python train.py --n_head=6 --activation="relu" --qk_norm=false --attn_scale=0.125 --init="normal" --beta1=0.9 --beta2=0.95 --weight_decay=0.4 --lr_head=0.00413 --decay_fraction=0.805 --seq_len=2048 --train_tokens=422300000 --steps=5762 --dataset="wikipedia_en"
Each number is 128 + 32 x the weight over its row's rms, rounded and kept within 0 to 255. Layers, rows and columns count from 0. Numbers have three digits each. The size before them is the row's rms in percent of the matrix's.

# down: layer 3 MLP down (transposed), 1344x384, rms 0.0129, rows 466-565, columns 0-63
# up: layer 3 MLP up, 1344x384, rms 0.015, rows 467-566, columns 0-63
down466 057:122158115162112189141128147098146163172144113160126176096096091163143098120130154122190133130115093098084122133152113132121156143105115145186134115182060125115087085087130193208123118125093129
up467 049:154131092124182119153133093156129113082116085142161148057135154134093096087165074098149138145079123165116123118157089096124150051153093152102129096158132116096107154172184117121134159159159122
down467 039:112145086116082134161083092124051182109156113156190114149125154181141166197126150143121137120132142102172139125160148132123087162159108104140186140094090144133178150120112127119181164150183126
up468 061:126101121150139135127100105178157095073152060181144113084116097145081079090142046137117096092130106186135110166146103117128157084158101192135116034160132133119100132173078111131130164146122125
down468 057:214108101118154115119182132101096134176103139170191109082178106132099144147098096082104154129098186119123111162163152194111074160184068057140162107088086129087135125162158099188087171116117134
up469 305:139094131095096114100130118139107096135124052101116114115101132147129080091180098159124111094137106142120124161081136107126136145137113212135107095115149122145081134183156098128150151080073124
down469 262:111144085123052155115205115173093138135170118088142143128100165070146118100167143134155120110150169116127108143128091094155120248137147153125108100127129117153174106102131080107119138095081118
up470 068:124126099129143146132116137174190135108170086135157088061107125168081113092167101129120132163164092179134140154167116107121142093181058169126111082120131171127110134157147147088104141155175131
down470 059:142174146156148119143147085066121061161112105148037125137158153091050139186109184095114133129071113148166139091144141172117089134135111127119154088161121079145113067108107216148128097139113111
up471 044:114129130148119153127132139191149141104137104188158078087161124157081152105145029153114133122116065190094086129169085119118193085173139130081142106175135155078137171164119133122144180144165138
down471 039:100146097160120101105096164099128134128128171190064170121116178138125151149135118120088148107110069064091135132141110162098123155135122129152172162098126138113145093160126151125136101126062057
up472 044:160067085119143112126112102188119125118118067122089130075150127186116098056142102176110139111079059156148132158145148122170165108157097165099112066205124187109101176161112113130124174135109141
down472 037:106095108170144115111111111167132170164126152109134149143150119136072174147129138135132105089113149176106128158190106097121142101097120115151194066101164092079111167154112098106123133169124160
up473 253:089116111157127097164132179147118170126126097128134096120135135178080133117113074176089124141135132167088115129131169134088220128129147195101163099144113205048100119149111187067106148152095131
down473 280:139150126115153169169141112134139154088120116083133135148101126142160145123169119155080121073115092189082132130125138115185135183140097127111076120096099100159085123117090124096132141184098132
up474 253:167111107161109072164147152131139127077115093118139083118129127160132127099117105187102095136125115141097103109091150102105122090130164175143066103152062092135124069114133187102071126078179135
down474 260:147080121103157122136085149042192128136123098147143098045111158134051166129143099148070078150176117122116137146103155085112054128095146107134109119159140119116116138082109181118167094100132148
up475 040:079080083138125155130122110199156138108172117141151087074098072152116122130157096157085136136114119194063087148166156089129127079188103190116101050204145168133056182159103118105174163137122156
down475 032:131090138120137059076118131145105082099096155130119099130092109107105110162172111191081074149079127079189136139088124122142131093137158141116164137164089147169150157124169139174120166131106130
up476 055:117066151102087125156119164168151135079123092162143107064122135150099140098149103119109136108065109186150099151128179097073114093133087212183129037180122134134155120162124127097117164175111146
down476 045:077116072165128152114118167078164201155114169119119133132168145103115121200136133160130155143120201192088086068161196178139107165136102157112174066137104081092165181187140129122144155096153143
up477 068:125137114138148165149114036154127106103156052144151122080110109160118114088184066136104111111123103199104094149146147109153162090142062175112124091188172156080126143165131090160155143158154129
down477 060:114141159156170080082098158145131140069108196112089190118122125138136085136095126103123132099108074076129128091157130132144138106060122062120175133164172161089083100101155156090122148082028133
up478 054:126097104115155158148201103181105138121148057178136143071161125151121104071183102119107174116130104175136119151139119097093118059158111170170080060154115168103111137149141136109107167154154149
down478 045:099169098076122092117076142152144118171185147185129142136113075156127149091070093154123097170124142087083124086151129150124145119143104156148077197132085085078132055082139116176146091082097104
up479 037:092078130139157113165098105184158126130152081135120100051107111183131154096161150080117129110147072221117136089116128105162169121156101196131121081187127164082134146146148139120125124123136146
down479 029:121135103142127107172172149181125169063133117119140135139167112180133079105092113109138104125184153193123095124151086122091097152112141149159130087048106152100120070077173186162098181117168108
up480 055:128080095121179127133098129168133133105163105136139111091126091174113111073170069118113126107117107142109139131136117110126161053177073182093107104164094146105102204190122156165072171156150153
down480 051:144110167251190123124101134064084146111144129098192151087146104177097061121126114111186126121118116155168120134136152157110104175147117096107146150041148109157143152134122113099125154145105138
up481 049:123101165126181135190133141142150156076151061156141083070122105150098094060157089102104111123104082212110113107099146091142176073139060154147094078121149188078127149154117111130088147106152133
down481 043:119115136082155168107135107134140182118129077130095106099136110122083156090120123173036138159129200127110162152074122084156086164115141086148098088100140110096168171118100105103102133161165112
up482 084:137127132095160131096115106161127142137168082159161117021177090123075102091175103080111143152129102174134130142145152127095149054138129156121106097143112183095110173132100099126105149150105121
down482 072:115133114157172115139117158098104184168119160128101178168212124139122106179088173118146096162136132182112123106184072118095167145122093120109216142118142167078164123096148139138121122122107122
up483 057:106116085144152109120079094116127082100123075113141120064095111176128076098171111149150130135132093176126097082142138114124121072187088195148111024141123171151119162139172159129164181151093113
down483 055:085137108148127094074103101126147118065157158113112188101139087099154144174094158080158109140146115173172197077190061180143122098157088139155145128167095138153141163160121180128155133111098143
up484 231:121150077156140074128203067133130149097131091172090135111158159120159074114105081122169115111116101120084143164107184109167189062116121129123140093161103198122111172126092112173137141144136132
down484 263:085121174177059117122157123095089102082121168137161112157129178111104095098101103124150157120083083123174092137080117128106095158168177145085106157152142138132139124155119140165143174192107150
up485 264:088080175088101093134112054111106065154132069189164146066124070147146070090187126125108139108092154165181141151114068107110116120109152143134139122168117175130157199146078105105159138128138127
down485 266:075108191085095174125089125144051114105116088130154163123128080094136078129166175136077125114142135117154220133103059115080107162124143110128159150171112122151155109102152108157181147107113131
up486 088:114113111139152094174137139154159095101153042125132090090104111174107119088173053134109090115158109184077091095142137121154155116145095194142130038163147177117090126141132149099129146145121142
down486 071:113137119096071185098113158110091117168117123097127158102162114166153150139117116100085154128126134076104151151148169121102178104130142201129064118189135103126176124085168225112137141139163097
up487 043:116081106138112161145110074152145101077133064117139054082150164130025071062172082140102136127116073173117113175116108080110154086121094181138088081136083158086105137129135177119094156148118129
down487 034:106186134110079129121137112096126124150126187188121111137091115120170089101116151096182139146119114094121103148174155131094151114168156136072140087103118109085068147127124138099105160080095094
up488 049:131091124110145123124126057176138097090134055189151126045129138141152105065199107168096108114140102173126076115181134102146157111148095161140173042170143186127127181165134112143113179128101151
down488 047:154112114187134187093108126077106113100168149152155155128134139136144146137173171111100166148127165134151133164144144050172109124088115087104110105138088122122168116122104123118125097084178074
up489 046:090112189052126107135149088119159124124156118125150113039124129189160123074163100124120158093095083183123134087142098168131154045099120188144110070180131191126170135183139112140131157154105169
down489 042:121147128180131099165095217128141129144104133169073133098119119160073163164116144122088082087115140096089109152142158127111079179120133168149123118081179098107197162053125076082165108131174157
up490 058:163128097135205110163130076156173092100123083178179104070133107180111130066139083118128131126152091169099113097104117120169140095184092188102087074193151176125110129182149129135159132189157130
down490 059:151057148188122073150110140114095176177128107144127073148168080173135225140177156137124139146119159163100159136158129154169101129167127162126106174133096135189168129115144142161178156107095157
up491 043:141077114168124122176120097143136135114125100125139134082031154194092105047199078112111124120147083170140118133117149100108139080144126189129094076145141139127125127162134144116130149168080109
down491 038:149140117102150111210083154151161091104085072199159167086171139188132124063016098070099134150087200129128074168129109111095092105138195181149135127102078093154083158122120145175159136171120129
up492 041:141081129124094130150087081160153096069097098161105089051092132138106115094177123105113122144105091186156096102122072112101157077172089162150186079151186177137116160145165195115141157138172113
down492 033:147108091171104128182138147197080128115107065112092125098108074097059157097125076144168144114132133144058160141119097102121148141121153126152194168082116147159142153072127168185141170098101187
up493 043:088086127101082109162125107183154114107160090086138057076098141151117194103197061159117122119206088176131136129157118083171131105141038154147071083159174163099127117160159149132054170144158117
down493 034:111206125171092131119127104091131119130106115131073145118079141113138143079131151109149130059118216092150136162104138096182101164188127129121128148185102091132131142091053156165120151176130145
up494 039:100088125192157138150122089129141115091122079135138088096106155155106115095136129093140104146082116150158080095116137131136117115137069197159158077174150156090096146148170112105108178139143144
down494 030:115108139118131083159122099141140106152136131087191124067138106109115089111136043174139110152135122164047110099182115102151146157126109096128128144076069120114181143134142199149174153100124108
up495 307:153126121164122157107109103173135137092149122136119144085099060085095103104098065143158127118172156135104087170118174120080162138161092129128189088167100200107068104105112130057139136145117129
down495 314:143102116112187116190136128126097153147169168119126166174130126182137085078150144152105139094199055083146141166160123133153146121089176125128103138036160154135134124141116120109129111153171152
up496 263:119134153097116107124163077185118149142119144076211085134165103087143152115119112107106141122160126234096122156125160155040184139125127183122136121152180127130148143151094136127129134133114127
down496 295:140119112093101046136163142160106156154147144129159125148158100103121140119185128148096105134118133170126111153133176152105193108100113077144110119115203146072139132127107151096247161067106130
up497 045:134086104140104145140126106197161131087165059154204105040144116117131157024192111111119074123167059148076125145107161137126167081091118192126156072162164130056156116141186083121122176140091154
down497 038:058146149156140088157088083183124093119148128070119116132159086181132102115066102072119086167159086112083150096181124138129138125139175118144103124133156176159123152188113116121093124175100116
up498 070:121103125158111131158115155159111129091121069111184130079121113167071092058177065142133097155090125161116093124150142100164157082171133142132129060157167174079174118140107138077146157161112140
down498 064:164136125133121123094147081140146143134118113131104136144157072072178147100188112108103125114183103147114105157142069175141172122140062138089116089149137137082108152111145149100097147116143116
up499 060:115106154102106124129113110179151108099158059107159107065088080110107108112187115155123121090100094188118092154164130101135162136139083168101124031158145141110102153196112175110129123091109141
down499 056:139138062104141091164108094124085130093200102134136147125158099143132112124075152145117130083127158127139138139136203089105057130146131115128130103128173155113145103073148156070174121112101160
up500 037:168111121142153156150089142175136135099127121148130115045133112128109052070156066135103150091098114193121117142112157077150170089156137109151162096160110149084139100178144109116097146136195136
down500 028:158107102156153076093074082141103170157147090136169146123164102153156125129168133147134077110133103134094117092143115191119093082157111180118171155180170109091169136116129078114114168121117125
up501 034:101132076139151160126133067152122123076154082151162115107081144147083113057135090148134128158130102188112121136166159123129159091122157151118112077122105185064076110156161168091132127143164181
down501 028:101084098127118105136142179112128169131164127155113128107169118111134125080102106155138104111104122076085136107064151150121127079123117135098144130165137114116089100174150107108193081083069108
up502 133:127072156129134118149136139149137136132077089124131082084163108170108144103148050138106095104102131155121112118104114134130134107139095177165116072134116145137128142171120133105140150150139163
down502 131:130151067152114169110103110141104105046237144155124183123139085112130111093083107075166138165145087122086097077117119125136136146141139102064140143130161171123137126118124152098155086110139120
up503 036:137142097119132108160127104160120100069165121161141115066134116121080080053187073151122122096114109155160120136101071109109136091093129155150176077142136118092098112177144177108094123102111145
down503 028:085190135109163142071136113120095159149199135122085111156120141097075110092147066132122153141152138127151175102169121164093135195099144156150108128129135117077089150127147154129133124136123121
up504 045:093091130097153124160126132159141105112164118143156138091108113171114111108181094160072120108122052158135099149120112129125143124097070158121112087147141168128106123181134141122119177112168117
down504 039:177109117160091162143191093187155120121146172090081139078168124149103094151182112184168060112100139178114077099109121152135133069137122159136090133165133200076114120162141110173085123130112155
up505 039:137093107133113122188106109185158133060144080122177127092143126110102147091179048122157116134135063179149105113165113107147158068164065188153078051136122172117059168228120171144096177147130084
down505 030:112118110065119119151175092192155121151174140158134128104148177138110147120143081139101114124092193132151136132138115124119115065143127164106122113165160141114167139148087161114091145087154130
up506 049:134078136137123123121108114174160127123159097160169109043098137167157078085188089143151117148095092202100103075124129083115154042147095188088103084174136131092085129144127167091132140113117103
down506 046:104133157159118178141132103123093131143096114104128054167130119144119096130149126191097110109104186168093098147145089159110144135091071146136120096102188088113155127075126191146184121137145135
up507 048:135123102137172157126118065164140137119128106152160094052098113143116105115133067116153144138107083169112114096145096088134149075128090165108108086195136180076096171146144107130140131151149162
down507 038:119153105168144184034113115115119166183142104122090151151164156117125129173089149126124153156146108136112121067096131121131134161185162113106099111123143107110112109149159092150185162069117115
up508 062:083100113113179136132081108155099149091119000205158103066105179116098119095145107111132130156131116150095135122149090132137129108113095134124139061153165159130115122145132146176158180132140128
down508 060:094145121121132065150117093125127038116156136088106094104143157189166176132090090163173171114159119148149145097115077115130110110138129082139122126114101179124071121115143139090112099147099128
up509 031:127103117134147128124166078131137136096148094142107079083103170175091125115174150190122111100110098138146145162117128115124113102107091133112087121224145177092104120186149121137090168140168122
down509 019:171103109155150140101109093132165116164089135130169165148183115115105131121116122181173139154076171135148178164116128147121089140144112190115139121123162081121144094131146151116110140137133108
up510 053:113076087108100111170120108147141114087113058139125073081108094144117105075161135115122113135131105182131155157150142127119153104172152172131121104138155176112121143165140110115153137186117136
down510 048:140123144090095105113091129116104166094092092083107172130169150182135107133096110137124128113135164104082130145139130165074077154134132098119168155068175141148182106137103191162131115149120117
up511 238:155097171173144090123137127131150137121125122206092144070118138190090180114174119154134121158188132122094162136097114152104178077095131139117089074141163182068151131168116070170062128148113124
down511 238:162125145113189121101146157101134090130137115169123125123152130087066198113166169091142141128167097150099088133113039134125083109112184132117070096104104129141131064147110121076063139123125124
up512 039:114102125150182138140148090155153157075177119165144123095140100112099100091166101118110117124121067180137144114132081061150109116116096189146138075164114134063093142208176092137121123177141088
down512 036:166139137122123187131108120114116177150134137146150145131101151190104115115111152102131152113148090143147147104122091108152176136095198124052171123121101092100105063124079126142131065106125099
up513 040:166111140137149092141114102190150129109097086097130133056106119162085149062192086116152141133094141174141134116133178108116188091112123210110127109167155157104108164203086182112141135138155101
down513 033:116132108116136111140159134144113094103123169171158132143182125165130115109114118097132112137072174092168106167071188141109165104082132129159132166139128128108139167130120062156119118135136191
up514 054:125110141136168154122153091146144119109107040125141076083107102175071131075170082129144159106114115201120113144110126099106182120135091153122104078199179151102104143176143140088137192165127142
down514 050:152188119122106058133108128149047137096150166179139098133188218043076067106070147122124126160132111170190151116157101141127080120076164120099174064133121144135123122183122142111126155161145134
up515 047:093078094158169122111128051170168144071139070148109136012087166120069086071159071107106113088086102178099065139176125113128146070173098185130120061112150173104134123155126125110122163158135125
down515 037:157120125197141142108189203081115070092119141143106174151177092100163115148068158142122116147107190055150091122124118166109097118091115151073134120144115127090188148136135118161134083090061142
up516 051:120129152108112114184109149153143117087151107122183070064133078140114101095176071129130094110104104151141155103179143110205148092129102159117130076180102171153097129168140122140113161137134102
down516 040:154119151127132091112159156128076175131189187094098124124150131143153172150151174128134147143173101147109133096083159134154142134123113168110165114100143049149182132176155099135132158148119130
up517 052:130082081087203111078156109191110140061126058171153117090105133146132133081141084134162102133133089156179139124102092136142120108127071140114138086149103136088078158158089157167119158156096146
down517 050:113148109140080124126132143115097151078133105056156099101111090133133133134114128188130130091110137075137105134148180120108100131147174047148179121146144091125098141076182146175112148117117158
up518 049:106102158144173113166124109178131130093153083172132103077105131143125128079141076111111123106155077165138120108093094128144180069164062151144114077145128164114104147173195166116161154134136122
down518 049:205095139093131113106183162155117112086072128194115088105139170150128187124120165073114183140150168142183123150115135183069140090067163158151110088135161085170121144108142145143149165163108103
up519 041:125103117149165109137109151135144067086132059130165107087131090120092119043138032120113143132143127192126076124144110120125152126112163198151153058174148144142077152223141149116108169177183130
down519 035:143158130117149132108108178134099114124150159117165179155115104165103163178106162115162115146118137179056097122147135144111077172107149138167107146089124139186140163050118198144146088101064089
up520 045:104060119119138161163127062143156120106163093166172068000136094175119112092171110089141142173101129175190100165134142124141152082121092134110071046140130115108094159146105107118099154108136117
down520 039:107173104120137142131099122105171142160150131137106160140118072111104116158143160136173148111073133137110102091128091115159107095106142148116172167131087114102107081104154137120101153124078101
up521 044:091107117114156140169118159184141153095154071104145067047099117129161100043136108164080100153116144209133110107117146086109159063174117207144104062154125197128116156134098116111144160179166123
down521 035:128097098133125160132183155111167148145119136114147144055179065177125076091185127161181115126134093145156143044165119179135168109140121145169123149144126070132081109122160197075105120094149151
up522 039:138099092131105167156099122133135063119103057157148150087088084139086117047148117135137131066098091164105054150157129112131159073199082137087083103132158156087141119177128103080131168094157169
down522 033:168157083132175096107109141099151133147139138067064092110171115096074133137081124161135145204092108100151137130135058120158148119122147097099074108136109156115143125064104133092170104092140109
up523 046:128114140144145112158144124151168081046132100108120103077160159160089115079163103136154102119128084172124114117112086119162134104141108145097106046241161122087113145200169097092099132118146146
down523 040:135145092198129078150106072099076108109154171197160145171154106103087124139112084121138155152101097087114145112118123100076144113156182066105123179088109119142078090142155107140122125139107100
up524 042:146036120091107129165135142131103055087128084125172079106149079136144104082170117133151086131116083180127136120142137131149128076179111151138101093158127148115138111167116159153170133162086115
down524 034:168123128177074102132118112147095104134102145134104138169147108120086131099149109149105153153097149100138131056092098152130087200088180108136172169122141131162125130116146182103128052111132106
up525 052:102119143161199114155114096170123161121163107132191085071111140152119099065133092131131135134143081168097120102153129110127175075139093181125113103178167163114136144178163108124156154105129130
down525 047:108172106108117154113155107114156145114144136086103107143132101197120094058144113179170099149112144100171174117159112080121108123182142148138133102180119124108129117106133102086163102074118143
up526 277:130118142081193172136153071150137125072128098149082088122098137142068147106145119117084141119186141174135114130133089103173105036086122134173131124135159148134130141167121085144148132169123126
down526 295:152168118154145173137149125119102101096123130130092126151148156173101149133144178153076140132189132162110160109100094156123162058145092112127185165146174155137112166178100111082058175138184118
up527 259:113092129180157096124139052142138180061169115180189113078064112158113121101225124113067126125115093133078182107180128148130124108127133138156140107107194093084141143135136100095090129172125128
down527 265:166164083172169140169116094155109175168140128095149142131145107149127112113171152134131131153098141041090177102126183163168093115087147083151144102102208122060127156128185115054115110161140132
up528 241:087120145091082090213182134146141156115124131110121135115187178095116129108094113120078155117120123171146133144087146104130226149095155156082037068199081165033103117200126123116141124158141138
down528 260:173160171134076137156104071199133050207102079164135124070096118112101109100132154135136110183098160105122137123108086140110110172145067139135100134108087122156090187124156063121153094172158104
up529 065:113105088170152150118144129206169140109149110167154127077101097144142084055140080161152121141126101189097155122167116108164165073138069161137110064161147160046108131216155125134128167129170109
down529 061:099101096153148084084112173047134114115182150097100214135120099102182116151132156153121141157147117037164138127125083117135087126124150055082116152181125112143156114116092143100121110099105112
up530 044:103122097075184180128138093167181104084111136092147134054163084174079133105164107134114116141149116185110149114164128170134161098171140176125114086178153151081083179146140174141132148134162175
down530 032:139149152180113086098134100075138126152135149146193167106145089182144140148129108092088080080159189131108143173108181143132149063106125189078138133084173161144130136146140095145178156133122146
up531 048:093061116103171093141142157183142142083151094093157102046099117116095125118140111120117158125090110140135167112099118104128172066131103129123101098232106125120099164170116146081136160153154132
down531 041:087166171105118126123119157112087127110184182171113135153112144139160174100203162106103129154054115183128100078082070132127171133132092117131142106138120134149138064161148121139097143105141073
up532 035:148074149118134121143114077136213122109195127154142144076113161131095119084136073120160095143100104187105139131124122101137148087170097213135127049165132161121075182136140122167054146158100157
down532 030:170090181104138111114125073113090107086137116101183073108146140093115152092112070154167092159146100144137132118104121066178152088128188087130178132141101096133111175119099175110112119131103158
up533 037:099111090077128136155143102152180138090137105149123060131126090096062133109150053120059156114107088155068115143107144097123165102191123135097167124189159150088115151145165107104125171154097154
down533 028:114136145146069169133125147147193206140158173116143086144123088092122095141122130062097151118110118128155130144152127175068136168141133076128106190174110117106105099148175152115129135123096142
up534 050:121128125125159131120133088155132116103114071125139144048130108174096107056191109142138090116137104197124099083161102113139185088191060161145136076153160166081112127153185139065154142132150166
down534 045:151166124126135143164163144107068114064188147105095125121091108089075116141115118124150163145124091080112116178171155143125141113134145094163175111128171114105101156122100162157172136147179132
up535 046:073078133128198169141140072158113096116141067164159087117134105189109064107174097134100133106076095163118119134132116113143127091181110168106119099178154137120145124177165116120133159159147145
down535 039:118191106203195185113108095115172139094057110181090170111109144135156161142177154098118111125123165175124199098144109108133152106108111163094128145132111108129145095088098131118153121120187129
up536 043:133117147140148165123104086143117144105101118150160117091085127182085159072143114124074116100148129185156121137125106135190166077129132167133119075162181148077100133132147088109105171109155133
down536 035:161122093119089164114144098179096140086150164153142175102084124096061076103106127144143155175126170081096115208117148150122187073150119144099172116138115140099099132076174131118153117123147101
up537 042:104087159124133163154125087187177119084096118200185115123054068179095108067156073142107104113151081191097134140122131102130194079122067182155087057160151168112102124148157121118128168121149152
down537 035:078136109131094143127097137123176091201128138140151107124096150105160070148118144167101141136123089083151108092170097130059148182099166151102092138144103157134097154137149113147100087065124089
up538 029:128118102114128160126095088132133130092180071118094152090166137128157101113182115147130122117034060154109138145145125147107157083134113173176131096181199091133107125168130167141083162138108141
down538 018:126107096174129148152198153189119104140119164148098127114136194142125149067137118130095167142140118164173100130176092144092137101127092167146116108105060151150152187159110117161129135150111128
up539 037:087095104107111146148152109152176116104126099156118069078111137168048136119135092133148149114125136149145128079121167076140152090138132152132143077145104165136131075158124156114122162167159137
down539 030:130141185167128116104183147149105123149157158127081143119119124136080183136173149160112146148140172054061093214145137137080061124107095174091110059113168094098160165148088112130137107166060155
up540 037:127082128154164150153104047158141130119137082151148100060122138109131139079172146121120115128108077173143113099163144116140192088149101201154094059198142170086128177135152106128113147125130166
down540 028:142162161188183119123173153120167149058089164114131133125121151076108113119102129119153057122108075107152142161096101063096194145125190131095124161178154093128139049183101101115161116126120135
up541 053:065124131112157139145127111158174153095159082142184111045137075130086145085184094115112128126180083179127115113106152117122169037129124147107158079162147164065152137210143110137100178119123154
down541 044:117134135092100069172126138173157157060204142155121132163131112164147136125077170106143121132074072099114050156142104141157169169132130155161119145182091138102148110139173198117112131038085114
up542 041:124076112120151112120109116175178099058091082138124115091171101148092103104145117102106135118111101170119145122117140153125166053152132167126118082143159172121043168132118119115065155126114131
down542 036:129163162140114104108235195086111154125142177179160123124095165133068144191094131132096173118140177063105125105138159112087111117158131148137086122160167128137119076108090117109087149125083096
up543 047:144104159115115141162150101138138079087129090113156134058089075101081106092176074076117130166104108153122097120150114144129174073133095150110124073150166128132101175189176132151100145097152147
down543 044:218132110153093158153148078183144069144141151119114191134177118124081115091168088161085131120057135114103120121109124152116115186178083120172085099177179154169133161170086132115135106085057159
up544 043:098081123115126110164154110151186096081136111136145119088098119114119118142150117115114145082122120133151136133113112149142201110127115181129155061193180176104077128210114188133103147139111151
down544 031:193132157131159131130140141065112105128119136088112159113173094096198092142129137111091151099193109146154147120082141169144154138111087115173130075083130142127122146109091137128156118151144177
up545 035:166116153122172142167150114128181127109153120126124125061138103145098101118157067125128142093145143149118086125137152140128132095147108209108107026168113112131087210161172164140117105082112132
down545 022:142140126127121152152065161128150139160106088088135141146140119095111137113099158079092098131168125151129173156083116142088126157046124112138119137109165122149135165077103117139094142080116147
up546 269:125116087076118122136134147124090101105129062194126100139163140126166084098154108079121124140142081134154139108143147098136110128101140157110138134144098216149130133131104121112092140075072127
down546 266:115085154095101109126161144148067068132135115137076126186105077182188146121109144128129156116155122158125084178192108173122132163138142090136106175090157231141145076125132141135076099128075133
up547 058:108067120108164126158113107194128117059143127135163136042127125126107096097177080094114113082159109167111135108171117115137220115138103138141105082186135148091103168152163115132131139110119151
down547 050:116082151071168179112141163121102086116089206145126150113168085142113143107138138119136143169135108150154198066140080137090091159110090121086167111099110076189175194093083133121113097069107145
up548 276:180097191093167155162120119114131143103107125099145160084113030101167092076154121100170140102165133150124111081119099118160120130073068186141150098140171161123061084161121114140133130060146136
down548 277:128107132125098181158167105203105156192121183086139171107136054097118111119175160135112146139209145133067129081122146086123117101079094129130091084140157145087093090108189110133085148188197135
up549 055:092089120157156145139150109158120142103113089162165135068102113141126091085145090081117104114106104157148117113126140129090127101141117122124102089164137143138100139128140131153132184098116128
down549 047:105135164099182058180156173110160076089122153111103110153162140118149139147101141124078127180142137103148136114106145153101126103133163164142140115090125131139146132139081131202128157180065136
up550 037:120071138159176147117082095165147074105195132177132063049117149153122131105196123131113085144109054161147118169115074119148157067133072189136103099116133149116152132167164125178119165133122145
down550 032:168161103146112098165102107119155157125102106119117180088124145169130103129093103117071106153080098105104132106102137161095191144192192115192073177168112121135123116122167194138157090167108158
up551 072:137105125152168156125116145180119108107156051165136103076128090133100117070175090148120127139130079155084115153124096117146174081110079177150115059144154123112104149206121092117123175133133145
down551 063:126132113081074027090139086133133136149114188089136127147125096145138104101082094155131126091114105240058140143104100122142127176124138110150097116191114108066110065178129191163123110139165149
up552 035:091058127141172150164157130177179091065146076102091103079146130170108103060198117096182086121113127179155122112122154140166168134154144153080103088156163153111097185186183140146174144086163118
down552 028:133084171139130075108132096120123120085105080129175097137170104125068187145159081104131135144176126115070109160060176112115144146118103174174146104061119179159130105122163130121103155160066129
up553 051:062095142083178128158138110172141103110120078139141140054132115164116078094185096138118175149172095159158126100096123063111201066152124142111128104150133153086109136178097179123153153145121125
down553 044:146178141123159189148073139112128158167128143101155124162131115124135165157119110134072148129110145138086138116148136134064134197163125136073146113121159175125113093121191120153160098163137110
up554 044:107107115139174110163109133165171155081148099118125123077104144189116085099097093138099119091146121166117115121126121129149174102153115143115091095131163167096141140150138169120113140116109142
down554 040:147144120100085132059146070091047152158116159135193125138126140122157148174124134161102116140117189157117091110110125088163146092170078081118145161175153073055158115151104104146132160110140135
up555 039:059099135127142126154142104156128118098122078156126085050073125157085093114192082146111117093135111186159099098163117085149102069152096180124142080158185104091102110175166119106085146100147150
down555 027:114126124068136117120120157151147121120124131127187094090169131139153128043149097102095124105119133099140208076147123190093112151114175162135050091154146163175135087192099142128073124137148146
up556 061:125096142098157138141108113133153116103116076142177104041082084130079137071183096105093092142126100213105093118144103099134171095157061198148109077154134121095094160157172116097099144134145122
down556 054:165123151157107132136093129139162094108146142144123184144078079119090101146103176123140118147096109131154097124090131115096153103145111122175153143136126125164095131108098120108167132153140121
up557 056:144131137133140177145170115174188117145137080168139110051155100105059147112134090108155115147175095149112107167143131088158155079123115142116100067188111147037133140181171128092119141156165150
down557 045:119120110144064168134136075118123131107128111119147116118099109128149069136139146100224156138135126204116123118103158169093109137140090122094160144089115110149106075122094208128103101180084132
up558 053:120057093114177170149143133183138085085156074154161060075109098154125100100132089139125124128149067155154071154187137108110172075099148165126136071179142169108148121182129120131152178141143142
down558 042:094107116173100127178101202129093120173088117184095133160142146156131158130162157125165155119106124092127117135103093114081107186072094106147159170094145129113112154172165176132142149058109138
up559 038:110095143164108128177106126181095168155104023137204155068150138145106124114133099140102104145100123185175099120111120153122093076163097157156166110149130154120067175171152136136076187110097149
down559 030:143118109147124076084086160098141133123191107138131143142126169104091166077156168146116149144182104175076119098159135082092141192113094206155160093153175127150096123130149163082088143129164130
up560 043:121107179142148129102120078156157108081125095154168124066109084178119061093117146117119130120114091159131118186154174132087159097126113180104104049159174154062091146177172154132099126133073129
down560 035:142069138138143168160185109143146140080115119067175083110125134113094133139212152140148084099083087124155139118115168194069076132136122101092137107160136127164121188120137084124056155190166104
up561 043:128108132130180128146142088167170146087177086150138094065093081151100129096184094116115133099143086165137101141147112123133156078127117176133125077179177146073105138188148094161128138123091124
down561 036:141141179144176165124095151169113125110134100139107148098139127165075135068113075116183095104121105120112147102149163123076120124163160157126232121086157132127176124178202112180120124133077148
up562 065:111119102142190113130116065143138126112121055145148105069118120123080109097197090129151101167121077181125155120141153132127135037121065177089130091139178141093117151201118127148074143158118125
down562 060:100159158092133086105155127094139187125125122125145099113157102144038097133155160132201174169087149116071100114133156126124095070133100097116193129105179100138142148097214133053125106083083089
up563 032:085105140123118150170082103163162114101122083174161079092106099142127126094133154135103129108084098184080137127135137082158186053126061197181139028132166143127128137138145079108095105149123112
down563 021:136093151150133162155122104119150172084112125161124109071106166138131137085115117104141115093142159146144144073104176141120091098115085197149086118172085096139115127183103102172137131185128176
up564 053:121075110108107140146116141146153135086095089107134112081152068115093103098126094136050107088079101189155148201150107098120186101144140156135127106148124157097131112160141114098109170119120144
down564 049:125134178078081100156129150161167122162113154093127167106136165143089123123129158142082092108141145097129165161150094150167139178162170119170143123098171103232117136125190178092140093116087119
up565 066:066123179135139102155098083200122108104118098117147133088075091149099132104204108073084127118162100130061142141102114098167190059101133169149112106129120154082124158137141135159162157156135126
down565 064:117148120157082172129108144133133136099099122131138141142134142080154152131074112131148112145179130071093136162165141128176157146120072119165179184130079137102169031119130099169159123128182112
up566 063:108075100101107104138109091167138087119129080158135088069158109156126095094178119161149136111076093163107124127127174084102142126182142157111127026170165173065116126117149141063162123159117138